Weights of a small transformer language model: vocabulary 4096.
Each number is 128 + 32 x the weight over its row's rms, rounded and kept within 0 to 255. Layers, rows and columns count from 0. Numbers have three digits each. The size before them is the row's rms in percent of the matrix's.

# layer 3 MLP down (transposed), 512x128, rms 0.0496, rows 266-372, columns 64-127
112:152144067127125144158057123126147154085074139085154085128102156195140086160137062180111130147099151191121145092136147149122159098171100097084153085155124136134134096112139135144126076130102103
093:100096131066094145099125175136146126107112142156142132216127123091096159191181140094137118125080149149127120118063154102089216068132141152127155073119152175117129086143085116149133115140149121
101:126112166131121144134113160100161180119101150139082185108106193139101170235117161117143083121144142115142172149139111128110192114099112159087136208138166122117142176133177148144096158100160169
099:155195116150139194169091173116118120107062109107125131098098191129129156176065141142110166147077122119169128113101118153190064197178049124145130166088143103124131179107131166158135121098137117
096:069105141146150095136104130120161152165154171068175103067142105095133104122098143130146185081202090131079126082107098131145132122046126155100165148142102091132192118116130133117114146115149188
103:131093109107128136049174103069119091123171100135095154166118168125092143152120115172210114150115177113108130123133145131141064154115124135092167107116097121133109132117131080139156101111111136
101:116128085145109048084121078127124084122093147117150102044151155191126166110104154110113131180132232125137128092133120139100095140090165093139169139129111100137166115142136086143131173167127094
102:177147133149128233113153206065162128099141146155104144164151092167180135136167211085123082124128126176136165162166122121148089137122139134096107094192108105128139167175121137113089092127117108
093:151152129171137187123185144228103186134120144073168103140145169052121177143123134128128160110141090176113147115094114117137141149154119130123112138049143102089162124123166074142072141135117129
091:110122086099139077137124127133125208135105135120127160091208132151114163136110149108141182140089143148119173165070138130157117155187117095144100078194127083155084092088064154119158118114117102
098:122235115143160170163087144120127171117148130167113092117102139129161133195118133106133096082115195127168158132164171107103120127154090145103205105119147149049091070144131099144108083118164131
095:095114104106098086133115134101115142140181093107152149076172140127168082137128076113159153096156055119104132155170148135136105130151150161124139148190089104123137133161128152111086123110069144
090:145160133174143158121155121102133130069143165120103105116134157106068149160109149164146103175147122148166097159180100076178111167096170117166118114089147109149091137137101129150150178156125117
103:093066168115061114088047122164126151178184184163114136076116070111123068179073112106160091133117143148104148095120098186135148119147076119146100074167104145093098125121129090150137087115143145
096:095108140200113117115157112099163113052171102120207109130078115138142166109148145112146112075111122151173110100079076135134071146119086138118146109160126110125170130119150147170110122150167172
104:135120173112067101083144142138125050126129092201147122126090140156148125186144146121132107110117108136180101101149124101111095086101111130108082089126062159101165072154126135139114131132117155
105:120135112169113130155156097072064160140131101097129139093142090095159196115149131181163151143136142127061106160061122091121070131095109113120137090168193106131175118148123153133143189136142069
093:128151085091088159189184140124152096133135130130158194142143168113175157167141164120153144127101078147113066124125132102130155115097135132130133070088095108108136134060075100128119076098123112
104:193168102139091171157127050190100179160151161160118139146166148086095103148137048131118189176112130100104176131149147120092133144070097128190092084138124140165125117128127131117159135133091106
092:101143122128189096127132110162087086165081086104147135131050090151130129185068133157180182118179148154118147080118118119127120143184173187104133108097100066183184149150155158156176130150073153
097:138134140159122091183147112152080114066057202151093127117139157126131149187154142077153070114104152150105074131130144088082150122135137145107105120147127163138141171103174100158102154174176112
108:099198154123114101119111128135155178117122150163168183146130151134150156148150138094151140090109144148101131123185094108108111150153177144149155055068130187142098133105065109152125140181153089
096:118161150131162147122114133112131033189147129118161091072122101050168179166141067081172136125131109122115147107134128170160168112122130134160154216135110105116167084198167147204210111097122165
087:103122056084149179143139135069115138082102150152151172136114075185107105115105108074102139118151113124112109149155155129162182151164206121106117176178119043127146106115179169111186082128145156
102:135103093155153060137106128147121132142082147131116167145080110192222168125123137122154079098130154140112124150154175174173117165083120143113137102154141142074131144148071076130150131112156027
106:115135129131144128141080129170098122081091107091147139164121141061147125162151135136122073143100105115168175139158156115167137146053154093147150127090129144112079124176120108121118070120096191
092:126152109150180096116182183118155109091098126113123164085117134200099160136220069206136064098110097071136106164086103102136091109089087155110109153147106164112078116109103130208124148114121067
093:051131136119158084078173119134147199132087131074145120115206110094157111105092150099173174065130163127095091104093113115079152066167119133102204138128071143127099169127164148114110077117166107
080:109161143158164096140145146175137097080104139067064091139151151117085120099071204111128152080117120157176134120084165086092146051136089130135154185130127111158078190140113135144059148139132126
094:133141123100106135092095145133111145084135131061094085126079160170086125102123121137157135124109170146124111151190117113136074134145176132079099089117115213138189107071075110112137156168115137
101:171134162136125112127188144152109127042111128143165163136122104050112213137188142145113127102104098124193142145131132106145124097108141197096104144108128136124180137126112197134124106144139106
088:111174131125148176176119152080141129163129108137104079148104141195055112129141134144140098104106075146163182121167199157086173155127129102140064139116087125117136145119145142090099068182138160
097:085129123140126129140091095146125122145121105151089113146129111140119207161160097060087124134103159128112115136150103082142118102167142126137168070106097106133104133179120105172144135125106181
109:142134092189126128103151131080096105084102146115122098126181186092148152136191132138128149167131133159114187171131147098058145158141076122160107103174110122096156102150137102163156141104171063
091:164131154132135127110160111147131086107107136104177146091067139082130151162124153112153105127085082087130156189173169037166139121182082127120080110164128043102174098127142047120118073096127141
102:175160139163094095095115105097131135102130115188144097142154142102101144067123133160154094110123157142170154112125114143194110117084129161157145130067148242123117140126138113134095127139145152
097:112088081116134133099133121096122127087130124100104114106078125086122165072144113150110147099163067147205088127159143055143129084117117114169119177124121156185113083104068166143125126137135092
116:052174098113170115098114148082101117155098128083196140096103084155188100131117136087121221051160182164135126126106147127129118155142157151117146142124119095160129133126164145151184096105123154
095:143135140153119129138198035113112141180075143117149168132139186126100166161105157154159087140146089138113111109140214113134119135144142094103074116091089119085184150143146110128115137104128069
100:131163142091111131108119118099105154046117138163119150113156117143132107129131095139135067124179119157091101082118147115061215144098131169064130124117121165102185145107131119134139129120119096
099:093172173163125099153143138109037168113187206116191141086086149169150121156136103140128144131142129160141153085194104102115153103143148144106105148147179142134152111104132096119090100089149105
107:122095115094160141133173183055095135124100150147139192048128135097132209184183161132159117096150116161113119158142154082132132107157078124137143179162114139094145124140116111149109142105163167
102:142141102142171170162102157157107130119156181220138152162118155069143103108109115101183102142118099113154157093036171114054160137132117185157139136110079181103086190147123090169145104115113098
098:156098160114117143080123148046037126132093142105089123113112146080105079162106081150108153129191090211125190136149178137126116132125123135116046127118125162125119134078137177204172125123136127
099:121167084046173154112118162115088140125072146092123142132132076144169120155112135116179220121118119073118119118080117131136098132193155120144126133098134106151158137115133143075203096116159176
100:160101064135101133121141106133150117150175089150168131106141183135067173081119179154165134148056087112082128108116162143192115098151173128134105153115158159069112097148106103127179178088162158
105:115101174106117156154134100178117171168115133179124149096107103111149096152218094122157078161136155138103087090168169167147170156116120144087075094147132103126094091138114105125039130191090145
109:196113113152099127127142154105113072156140130121146101123076126089132161082137173108116102116095156108132141175103094075151087155117097116166143138075135133146112152165155191092134135141134180
089:076119132092159175167137139125134160096085062161103160092068113164067119129118135135138109098095084087159160151171101145133102186144063149116082092085128111123128112107100127048191103134158107
101:109173081121104109097154182132159116124110058120061189149078179155128116205129144118142107051140176103141155078129180161072152138120134128112100174130156097100071144178144141099114111090151105
099:125135142108104144146133161092081095136151120203115148198188139184101144143077122125066125146146102133102197078147113143079142150136119124147103136117069129129116171128136077105141099101155029
104:127182103196151178127148173086109119105132107126120088098150121126118165154114117130122167117147156155184175104136168065141119142161073131118137181113166170135129138097099140098186174119135151
099:114083109108109154136119153115119151120146198179147101127143134120156083175073118122142122146132060159059179116131201153119154117170115100157115144137161090113189062112124075125045181171155141
092:047102129072138084119120177099078158121110149110172129123151080048191115160129105088146162138132138105126159112160111114076115141191137078077143104108126127125138154163170209109156099140163084
082:132149106142149054101125182129119127149120130097129076192074137073146122183118142125148159150120135125140164168153181170135096134107140110062144146109113079107191133140165166130150112162117131
097:116155119162123158148084114094093101114120126078113166067108137192147131164123147095095109199103137181069123101131142146095141102164125094162118147110158111134140064191101126132153164173151194
096:128077134094108150107152119113136083088094114109085139050178125115149088114111120135148104209145140114097168075088127141105149105166147047055058067162167114153163224132137114160091081112116144
099:117131156098126087076112132123191153105159130188126143138100126111082148121145167145156098137131077166134133152097065161085169158157157127092100092105094125163112137102140093152103113143157135
103:105122135094092093123130164084128112136199152052129153096131144129126132089084120133085090117193114079159079050080066089182130149118116249118167164089129116104129112128122105176117146123166130
095:136109100112129176137148141127143170151180152138057107130130122152171151126086117126118105134132109149132118137157068115200165089128091135101096142114101100157057150163113112088186132060092165
106:138111133134108139188125143126126108131157130104107147136173075126112181140131099160136102120159089143063143120050112109160079182096118187155131097195204084172164188136086117105166161095178059
097:152166104125153223133093105110118098134077143096115140100104140118137113155146103097138076158093121151138111079085132110155122144065122100081106135128207130083103087087124103110146088164174174
106:123111117147164121145122132092192137140158135138141066129062143164158093141166149101160029137115087079158138100067137106093133085076090119108108100159139159119125138093109074141084137125160100
099:129179128150161175106156098169149107111171149144145110152111094113181146161056184151129117149132116165159170099128188141126108116123150128144080127112167130090134142142244122164147140091096101
111:119104126070119071091128150152116138084104119141145124130128119115127093151180112129066094135213094186103136132103169120085108125180155169164173081165166098129117166166134069155124093126153131
095:136121157122155144072156148056108113159140077146093119135077126114099123159155187126122122134118071150178146148163131065074125060104158106177164140143110098161104110170106118168093174178133138
095:116143086117200138140172144078129089104082094149124181123127130071169135104086148157123162145127149081198126107191140142105127104150094166169144185125171065121138185147127167149108141146157102
089:059089080160145077120078138119105077129148133071087116151153130175115115118127099170188132153150143161163103160150112114134089156101161162140116166152143160154101140113099159134136137091100130
103:162151194135132158113162110145062161068170101144140116106081207118117174120068120110120130118067110151164130159165037160166086170139119121135109088127139145101120122163085084100150163120101108
104:155159078124099130076178102139143049106151157102091126101139158116145131083135065145175145153074105150099156085153130177131106046154141117102130106162023136117141144120156162148143106114099071
103:070125064117099126053173202114122093098141153110170135122098129106141115124151151127145112173033130099138139082122094177150107137103155113150124127075182151086149161132156127112192099177174090
108:125106083152150129067119063161118120113142144139085082080092040124146150125140160132121122146142110089145126182124121103121116051102075109109107124149111106123026186123150153151137074098097142
106:151146121115135121125137135157149162172127140130126144149132125138104154157112103129173095143109113114078125138128120095159191107146174108098111130135164095143127239148089121102091052152176086
106:113149090150188054148152130140100119105111166155131193160084135108135137151099123145148099154081133130127129153161156145164141169166126127128163162116176142092132066125091140136136171086129173
103:111168126100175094167103114103164103143088136174155134146171104078136111183103140120121058170133086152182155129157120214110110163087138098124134125154117084141138151192180121071087133141178146
100:143119095135082160123167218183073149103114140123096095138119157195127138122077164141111148109101125137168079141069127135084149122100118087165155099135152087159113169145125095077089127102173162
096:126113106153145157099127177162156116043123145112146180116127127174129139156200153194134164060084161193166132206132096167143106133132092112098122121157154098124110147172124130137112129093141058
088:095129184146162143120090180112171114114079191087116101115111094125158171149074153078156179120178157130126142085135177085091116128162142093095129096085138092116136177140141137134143104139146114
102:107192174090158084140130141101186109118118141113150187145089158124114146150125150108164104129123100183145213146151190125088152139119127097081092147079164116121150135100136127133147120116167199
103:126125114099145094139134097086109132114115183126100136113119109144159095168118167157164170124148058144140188112114190176080162148163124080111082066153076075125157184138122103083114152082113107
091:095076119129146111072136174064115128202135127108143095126141087117183143098124136128092206134143120142126130079112108148095127139205125143158197121158093111126151144180167127093146151080157140
112:155101116169109133082136156069080200140108152127059095149097131124045131166069094135104142155146131111092142117163179130166052152112165113145130116087122182168137179125062160112160117202062122
102:156087135130076138124125141190159093158115152198129111111068169160110121105167120125158197166111180121081166151109134211115152136139127150134129128141109144110111104145112141130143115155043113
108:152154144149106093125115076122185060156177149093130180127107153147098136172135132157153120131118137102084202107107167120081085108175144118093160139168139138156189240142116136102130133073127106
108:171129131123117100111103143103160117126118158121132142161155175103119109144144158125131091072103099203114104068080093106210130082056123152165121176144152147142094101092061107145139068151118108
087:127165098135126170133148197128190138109086118080096107118143144134143154141128129159102165137086135129103155132129203117157115119081110077130109130110178089127191164151133106122111114161104201
102:091202181092134134142098076170094177075170166064140146138124128115126108151070133118127105116186162202105135158158079158104124103110147111133141141109099121175096073116118105143119129125099184
095:070111110108135141112124165194172126121196073128187156118099097112128157069151137095092101106126167199140129121129095137148178137137107139159148160161116111182150181116165153124123141119119163
095:189142130134110102142147114135149149120042163046113160110137096151162123133120080145111151107070078192066167113122181159151057134184126154128122100141122114100166125110125143138192107150160089
089:116177120133110108119132143130125113128114148123176129125114055162146096111075106154158173135167110133070123083117126126162100117180137169111178161143094059176148156104091131095201126111139127
103:131169119173160181115100222162145142075182059179128124113067144094108166146104121125163157139116121068098092138113114094079156108109077099152155124114166125120069075145113106110162151091091136
095:155148134134175210100162112177146161103145112133184159085107130122115124124190135103166091158097134140084169145204149123065124146128138167125097145120095215093127155127076147127050108116143159
092:064137076153173127090105127156118179131153157114157119114122125118164097103147110098156139163143110153072077152117088153151162149140160126100194162162092132112137168137148168113102140169225147
091:099161111054124114115171150114139130141150168100143136122109152086104186113127116156086121072145155101130136078123106149038131134208103157126151114131045091108157146158142133077187108146169114
097:149132057069120124139136159128174165150144090094105136140153230108131120148099134142131097185116113152140138095043103125195119098081115128165098130096178175093076095166111087082155115112153166
101:117179048179161119155051120158139148172131094138117131128150141113136168153106090097130142123169080145074166156131166134132150085176173161156159122121060134142102159146165062106158096091106155
095:121161099159126144105122123200105093128106106122067196110148145131137147135000127076167145142124125142156157141145202115106116152105074092162087099114158128091125132114165115144088119065077128
098:118100188123154151110086161092106151080167150129069121119123156117131138126120118124192102117114101201154101140111167158115079108098112114130139135122239157139166115060124153158083107171138134
104:125068074160129119136107150083127084163165087110041059114080106141163148096167127153119169192084096116178187161085128177108061180151151153132109120157135136095142096125154123154120103087059111
098:093146101108125092067158100062141123151147111092061126137137172149114127143156149208129130120075125077134150150082134083119069125125171082123132098128085122134165128157115071181174116107148149
107:152132171174129141120138111098119094176193124093127168112159194153140183177122101154180112130116156138124120139145142083080148100116158119023135137110163136102149125122110101124114141121106104
097:116173126084129200084124138120215127105142128168068113113095097156106147165129145111105122122092154135162101096170175142066092205149095128105123142053167146079162173095084145097132080088149139
109:127095113173049111139173099103104105124093191114154130111172118179138110082171076104126132143046080106138101096145143177114112161101117146124161160145185110088165114134122160141100171164164085
094:124102139083110114080179141127156119134085119083153156124152116113182142159024143154140116139203132095150165067062075179078150103125105049120098104102174085129136173150159148132116111142080164
096:102169145205134137200079121137092161101093161118119144103111161143124186178198106180166128149126113116188109149089123096095143185087151141166089156102133133094120141116106118155135139141112122
107:121074205126128131111164130107151077147136118133116114155169129097063142147169132130083114140094163129157105115108122165131167104104149111144152154173121178164143152136191152140115194157141151
094:122070138100056164109150191134169128120184133060113144122153159121112146122119145178110111113156114155113119130073074096124156123096136154095173118145135129132146110164124048165124123072124150
# layer 3 MLP up, 512x128, rms 0.0613, rows 267-373, columns 64-127
094:129121091149092134141127128111140118135147060183122120111135209116148126086139142139144202163110135043162167152138069119127111123128110152196125157150127119100213140141120128117166145209069092
107:125096187133121117105139134121119135076173122151097167110144117135168184136104178102147085096123121113052090189141146121079140134093177130058127126102153201098159091096120156122059152134103135
099:197146129112123132168177088123152110135072123117142152128107131132209117131120175171118132109133086143103090182097062153119190125124107112062080104125131080135088126128105080063162105124152157
094:127150126092129068150107109150143137117047121038161164152127081128131151131102168178174081184161126107147083143103133029118072146129129127160139134148163113136140148170157128154090063171098129
104:162110112125128164093183166116142152135169044106132160140153206122122151122058065136093101137111135114110033120129091141156106138084161126184107074093127090123163139163100146066121073130094088
097:140127090092083125136147111180151141147159147100197070097128110153092181078169106074114149156089079111134113099121160092137134195069091169121162187131094120084177090126075143170131160177141156
101:133103127101191174116130160115124086105132156160120042117116093145115145107202124077081111167170135114107129105151165127120125140170133082087104123173145074078079179124121138072125166170149101
098:127079127152112104161143093078147137113099140198163172099102087117185160140094184113125137111111181123148066160120121101068134131102136181160096149121108126095164110119075123063190090142172083
096:127117146138110104157147118186073137156101104216129152141172137166194117120129187113167107121147180127153102113156071124115124037132141145107080115146114154125067144069108155061151118090130135
089:110152163160167195145126154058117150166170134116104085097149107152089088174133136192138089105102199087144172151165191176115104135113091096057099111120148108091114124051110170161077089141157147
089:172128072198128131074109082134142140114108126088131115152147108119162189151117130178126163190085144153141151130103153126101085138109083055163126120142099124143113121149158130188162113098161119
086:123115120161102128151172107190165130124068145089098069115162110129166132080134127171140088139152153107133077130062128141146169124098124078116085192117141084193120052087136165107146120103089152
103:145078135115095166093107073137139174140187184101071101111084156170121093178102123130060156112148102127078133062130115084147143131096139141078115148176146161103070152098145097145105100135101089
094:109102150122120070149168159113134116121148115155142136129157161149145142121113154120168113108159105144170096079145137109133108093102071131168140186105156137049139132126111133123164174135093135
103:111129171109155179083168135151118124089163107183149103157120116087183091153118124115075117097115083098117118124162107046066144092103115169111114141149187098107108054072081141098132121120112159
103:128189074131106110173098134109190154105078132091168144130132118124107119138145163113105155121167085119135115115107103065108103175133114151094158145139169116125169162082115121093050139147094120
091:120142075113150128071133138080099123154151079110132114090184079142183066082210074109111105076149100163120071126133119144139122086121077155149127117156126139088104120142111168152104173111113105
104:177145085119173074151093106113137168162183138126166123170109133183137170095114176127114132149059137162164141142126135155101092148132156067136124099105143166099094102099098142144134151115156112
085:144186122130186125221127156091135176099156137132113150161163148159127125175126134081050127108039130073125147173124127155172169129106086148107145110100102199105097094078127110063098135190115121
102:162098136167206066168160159104197163102087123130116115178098094079127134114115129118135154140162128093124118091144142181141136109073086143144128139131170165177126094110177103123127168106100175
114:148134144156142107148108177159155140134103100216089096088131125149129138080115091121101102151091159077124166147089100128065154072065066123090139126100097141156082106093087164117147161138108110
090:098182087148153082153157113118179095033174141113067087165183189177120131124104167121055109143084101163101130123109134126099198125130181134112093178127171149142127125113139145163072147163135130
087:136176100167098104187047154201089124083104096100135128096118137142079138161094111129142116136111165104119094087127165100112123110131108141146108144123107151107055108136136165135156069122132074
106:091115153121100109047141144168201110106213124145144131189150071158112142123095081129179125131142161151120133195129094092084118199159094098155098086132075134157184140105156108110098092114135117
108:155129216130119120167140098179103147109137115065130115148079083125147129091193180102102120158067166133150178121134129138120147175093112102147143087107114135116146118109060053157141115182138174
093:128143121138089155158144100120193138148131139103121175075104097156078114101096169128194173129145127167091109123178114088115161129095159127109096121141106090091119095122102110113108118204139120
087:170132080091181088098085108167120154072134097130085081168134115125123177111139133139122120173174158090153143134135095120111055130147105091162125139072110129103107142124109135113136132093145125
071:144139100116176116151127074170121193126146081130096106133117182114119134129148092123137066130128155071171128127120141107140075103100041079183145128075174172151079111142100142071168140126098143
094:176113141122035137124139091165152078136127033080149154159098208065099125134109085130147061106087128174172151134125094147128085114131156139083065143125136121130141114132143157128128130128072119
102:148114147194133114130149090104104129089194116170165067118083144097149101084144141132090093110122167163113109141131149187102102098190105223177086124126160160105105187110122164149124143122180136
092:155133160124125055172105172155169134152164126159122133168072123161162154140129186118105152134128118088197159178164117168066136082109107176165110089132097096171137118136122104124117151143106096
082:104118168188102094098141129096163135111130110216110159094084127107178138120097159071123172087120129113154086151114146115151150139133053114187138115134101090088124086141134120164072133178100128
107:079166128142097105153141092081143102096121117138088127147092149082091163142091126104161149140159100126173105098169174091071167179149083155131133093160119112052119132123143068113202131148134067
092:128131151090094119121181081176154106109088121136140109109136030143112110079115152134176177152126156087133053127120086157067196157149127116073098156143088148117065119110121101105146046173158090
112:131151109122148164097161214115154124143064083169076065197100104160133187100115103103127101168113116079161164184090132140137181135129116124136098097131120179134115152124120158060160126128212136
097:166187097125189170071182100134146109120092145136140080042128145188176172141102162111118079097139131121127152164090133106144178111157132117169107155134135151157097066109136140136154088141109116
110:155053123114166104215130158158102091135151083138168145116127161100108137136154128088164092121113133116085130139132087143106171137150088110141098094122091097114096021159143133174143108146065144
095:159117113150133156135101077141087128117095105120148094122120149155110144131110092159093082121164125208097073109118107085114105099123166151097090170095116153068179155124107080083133115089111138
105:132166179147110122123099125135056142069104095188093095112078190158113154103153124127166077151100119157113163116087133091057140143112137128128144107134096095108134143101101137095159126172092122
094:193154095085130137121158079112087139085120124125169156170137102137064121141151185129080086125140108137111111081076123095135132177139111158152170120137101035090170160160125143152110135051063138
111:126148142141141138124152171113142092118097111103160120157090180147112122108113107144118160135154089167109151108154200093120175172171151159111078155133131122155092160101115116170158150122165088
101:080115121127110114135108165146144134096128121190112070096133101155095164081104135189129152149118108109133154139122089056074141191178150135171118162083109117111158129103100124043149133146138104
098:157106117071124173125142142110082121109105127112142103123136111125126139133096065067034155156130124177103171106106175115148128140169064141139065119103120146103143142133164084148171156142117112
096:125189183117110110131187128132170134096156105165204135091073098103097154124149123142151138096076183098130114161126104124155149180207133187174129117103127138099130108166194205115150123132097125
103:071128111167104075121112162121109150157148099121138144098135112159124098135180116115171144093113166126128107192127186137148145085189093117150168113211154110121032104149205147136170100127069127
117:123099135143119081138165109078111135159138068148144090156161105091112093125106096136152127097154100075146066134085095084134142093169169081095118104102156141128103038118153103100120126131123120
114:145085136140143130097077158136100122160084134169139071151124176168122125084101190139126163155171122122157171123094134160138086141125162145137123073097104111080048120127127109071153123166151134
091:118180165120110095147130147101195148109156103160090171149145055143065081100135152122095151161087146095100137200086181109132113140150146117127169112157091101163137137137094147154084141187091141
106:174135142121125179185165106074139119074124126091155139082111144145087125109068212089146107086139119110127072077111151088052137098098139148060144158110123175118114134135100151089123140141093102
100:201055109108109078216109098141157146191127111144151137103137133148137182100150134148073119173114102129116134133144100169142072121126116152179162158133089136135166133080146123092105130135165092
103:122113116176150126169140167155167107084135137113198170170106111127130161124114096126101123108107145144126137101091061174122167103146081150172131157137120115177107095116117113152125094116069158
106:141076098121107132098162140125184128143140115139124158129080139106161119095158144166151146047144116120146146139100183060143151076105204187092183124142152109153126109115120183156152186140173168
083:165137150124112079059141110134149122129137091143078119154151108138135124095105097179114106174200145144123082113126106145145099132119187155177140158131115099110106145164085114113093111103098105
079:095113131070144091085177154078120090078167081156105124170132108109101130089177163115061157183145142135104121177099041113138124175175139147115153178104062128150143109103103114099120127182110117
098:133085105109099148127119125146123162192157119094132110137111152159109145126132239111127134128083108134153093106100147150085150086168139102085123158099089148061100160163133131137123093188149080
086:157101176074098202142131163154105080089065155142110180113149109129113131110147143085155124178077142132148144091104096149064169125135100081125125080184136125125134109110178119199093094187159075
108:168100151067161151130160100119141150130070112100087106147146113135131083100175126099205129127135168111113067186110195070083140105085111139152127122170165130154141086087158114133092178151150142
098:123062084088098105094154141062092127134099126077131156142164132130142106115103079107173153173119124117155086104077150145109076159130120095166099132113094125165169123097154156106139109156130184
096:123101158166142147060067133113140099145193100127189132172172139103080118128129135097128147184119104192152194170131188162110141189168154123098111131154164099065162141123098125174105144144133113
101:105096134102076132094159147112164121128065154099153156142134083123120143107120147110143140165145180070134103112071085080103120134157107124107119156149135107150176108068147103142113170160118170
104:078125144155154083105101137203150138117203154137138086113184085140122132088118127107163129104147137171154165147115186119070145130146126087134184176122141120118113163103169152176131086146103117
103:137121099104176175100102155138107099156100155140141095126133109120156149149135068145189096097135132087111178178085141175157122126106116155113120104112150068052079101070106184158105164068146113
102:098106102089179131166103114155103160133037104154121115085184104114150058120163132141128170098139137164117191109108165179148167074133104089124199064159141092099124116125203091133117197122082175
115:119145177152140173144122097142178126104118101123138103147125139108137164130135111074061117133147093161105109122135169126099176129152147142130127099145136084117127150094111066108124116141141119
093:129141076116144167132151088059156106114073148049142093146127160132131158094125135086104121089139158100098072149156196137101128127145116086160089142107169133142131108112119211096194133116160168
095:066129177139141096179103145047143158068098185149126126178126119144119137149153078146115133150174150061107104099120107116158103105134174116191135161109142193152129124173133154149089174133118157
086:146130129102106129136215095173141109116189088113142163173147109091126126171077185118141069207050125114154090134113125099139120126097106121129074179138167175150086123121154112176093108140130068
109:076143141131179091129111129180094117111144080090052121137076104122119076090072081157097133169104109169092116175122142142132176100103087101107137083107115145178124131175177153108141117180089108
108:035169116129118044121189081156163106118181125181135064204110162172140073147138121169144158145116076179182133122143150096094128127179175187162108131136110148093167105118108155121118171127122111
108:136127121077120076189199172114133146147103139063133141142184144112152096131131142131141121089171096150119156166163091091178136134111085101121128146103101093163129117132159106118146148170101082
107:097135123115132171089089112118143136154175141178139117135127127179170113112110145095125098143119103101151111127209126137091158134051193093134103111139166089104132125101093118149096114180100093
109:144144125132144106164200079140117186149112114150089121133147125139165126171173082135131145096121090122085099115110048154139159076130118132117158155142155132142088140079113093041093140136136106
110:080126146131137145098135128101164116093108164174157082180145101169142161195078129163066082161146183173122113154189153055113113176137158123145100117188111098161194121105120095116107095116134124
105:089125193111079085140090114145169118164158140123073088161124113153084123142077167149116077177165163151062083161105049122116131138096165115164065150103175149188142127161106119105071094150111145
100:151147165141129130081157059142144096121149164131098149066104142128175123145114079098110121106143133075117114120113159149133151102159116120164148130095155137166152166135124090129134149170119042
088:130136093116125105135117106144100132084188169148105184098100072147074144081157138137108155143068133129098146136196048136137094107132144089096140066071124099083133101127111098164101125195126176
084:157085133102161099129122127118123121087167090148090091166120102120132074085146138163092165115136110088140103141125129176077064130162169138163166059116073122116146131081088126115182106082122063
107:153120061102111129110170136203168156168167131111110132121183161130123103139142147151102156114152139239054084149162120108114096082160154125133135106148166146122063077119128113123098180148123148
099:122083081124108162141145082109089100102099139145129127175169160104126075100132135052137167150152157157142102125184131081109169162112143121116110156145197196085128096097099105108128163110119152
091:133157149120148182201122131121160165118152158184169123117119162145113160126099077076041145140035135160166130162136194097114173081140103144082129123144167137156099101135169158116152100158130146
115:099087145170154076110125184102116155146149138190144100111067087094177141170136108078063096153120145095094132083071191122112063139150130168135127115117084136138110154113143137115168062146074080
104:136123173119106097120115150122038117139149152126133093184105148110141116077124138186107159148075165155128134142189077105174102163120080192097135097093129159073108100133090189095164118162152135
112:146157125159124135168160107132100128117199084131143161175162175130139107092090182145182155111119168060197174132139111109156120106107179068167120114161171135080129182153114144080112147167109132
115:150092131111106056135126116144082144143113090129143125127111174161170094129120080114154132133058123170160152127109188190153083065090108153146124140090120093101167117165101103110163110135093116
085:090111099102115112113061115123111165135170141139090138147132093125101114098131129123072149191127214153146117164163065108097168141153158169157158104143081165113127122103139126101137056174097124
101:149114168096071113124163139176148147127199127046154144178132128191136105144156204146073081141132152145146165100120122104107121158109117109139140105137136154171136089061107165158174129148102148
088:182129163178135108172097162109060152177163126135102091130096181066085110115163105126117113156131060115101111099156155117150094153107131124125163102134180122101124156144156112164119160078151168
093:160164093154186117097195056132112100136137155117150129225123121179072102116136105117109166091157115181156135128153160097120121193148136123119130152073120115102135103095090118096108055159112086
082:157177143126118107076127079115192099084138110124082138189084089198107089146112122174157183155170163138153141055128132118133108117155130156174092124125159119146154179114100139088155089107191087
107:148117112151151202162181169125126158132132090192143160111120054124122138079121177104032135115104161142112140151104139117107069137102051118093125164105078112156082146102064151092196147096173160
101:127144104091188124142139169112186134152117067152133100111082123184149166114143113052126120103106091152113064131134158108124096161176080136147145145101077099209130111135107063114128168145174182
083:136099169098123116125158140123111153120161121117141129177154111137172152069123100121079110155181105141153097102154135052110090153141149119096124145130152172146146140070091136171173131111105195
089:106152134125116176130175095143110109134158097131112128155124109151150060086109149177114129100117121119155174172112053109129188173133183132138123082142045095156123145109157174114149103159162155
100:081107117139088136169127125091099141190140143164119129132165106117144054118154117112135132070104159130128153171200140159127102184171068143169181148162165097108134150127140153186127188137126128
098:139073043163117164178153138181138092150136126107140133092157144101077131106041108138088125157132125122139131139097097144142131124151100078091159183163104122146136137090075113063161148164211115
093:127122088136118095113085114129124157154190117143109152114093153147189114131115066118148118156143042096154156172142103194139168167098188165123174132153095158155157142169140147165072127187097108
104:085114135131229120125115135157129117113151118148152118093116148122154130152152212154164127091170143165142093129162149166151155076120188117182115142125159089141103134135176125056104116127160133
106:106087126091104136190108150118133099125137143120123116131164081097079152097098115142117194135120069077107065172111092194102084140107115128106125133154150107056089093136141128099124120158186092
100:145115108102150197115218099139172107129161053123144149185180155121102144128099176122059159143065177108122072119123088127125122117134204149151103098114107103068144155157089129149166081146147148
108:169150109133139130081143098137159149147169078164157180191159127172108101124067164118152085152141143168093085107129144088113128160085209131103095141135075187140160161111129162109123116176100173
098:176118054116147119174136163109112189160179136137119098151161124133146103176117128127106123109150159074166110166177158151113133152137111098080158119115104110128124150081108167163070088142123109
112:086125125141129029142183061156133110099170117137152165113176130189131160065175075127130135076133103126121119151185116110113128198188089157110123110123182089075137126148092131087123175108108116
085:135138137104125178117132144110119125107155165083116180145155209124168145136137131052107084210109084092162107090134118157103189067101121091125127105146165130161138132141151105143120124116144121
093:167186099128150139171176124118164078117117152141182154092183092116121109094034207141121108124157138160132101144148101102137159113113135153123115152139116149127080112092109098150116098141142071
109:102142140177180059100131146114150142099141111107140083184151140144164087132140193090064109152140149161109112131167154119126164058180121112203127094145147113166095122132136150131165129122142125
096:134160145190121087191071109140174151149113121163116113166099156104099134062129126163129136106099133081163144114146092120102172084146118168135089075149115043138157125137126136104120120104153132
087:173074172075111081112112121145162176162145106140088119114148098107100136126158113141137070149164165112157114137103110126101092142147162149166175138126092183130156171132113113078098174129149048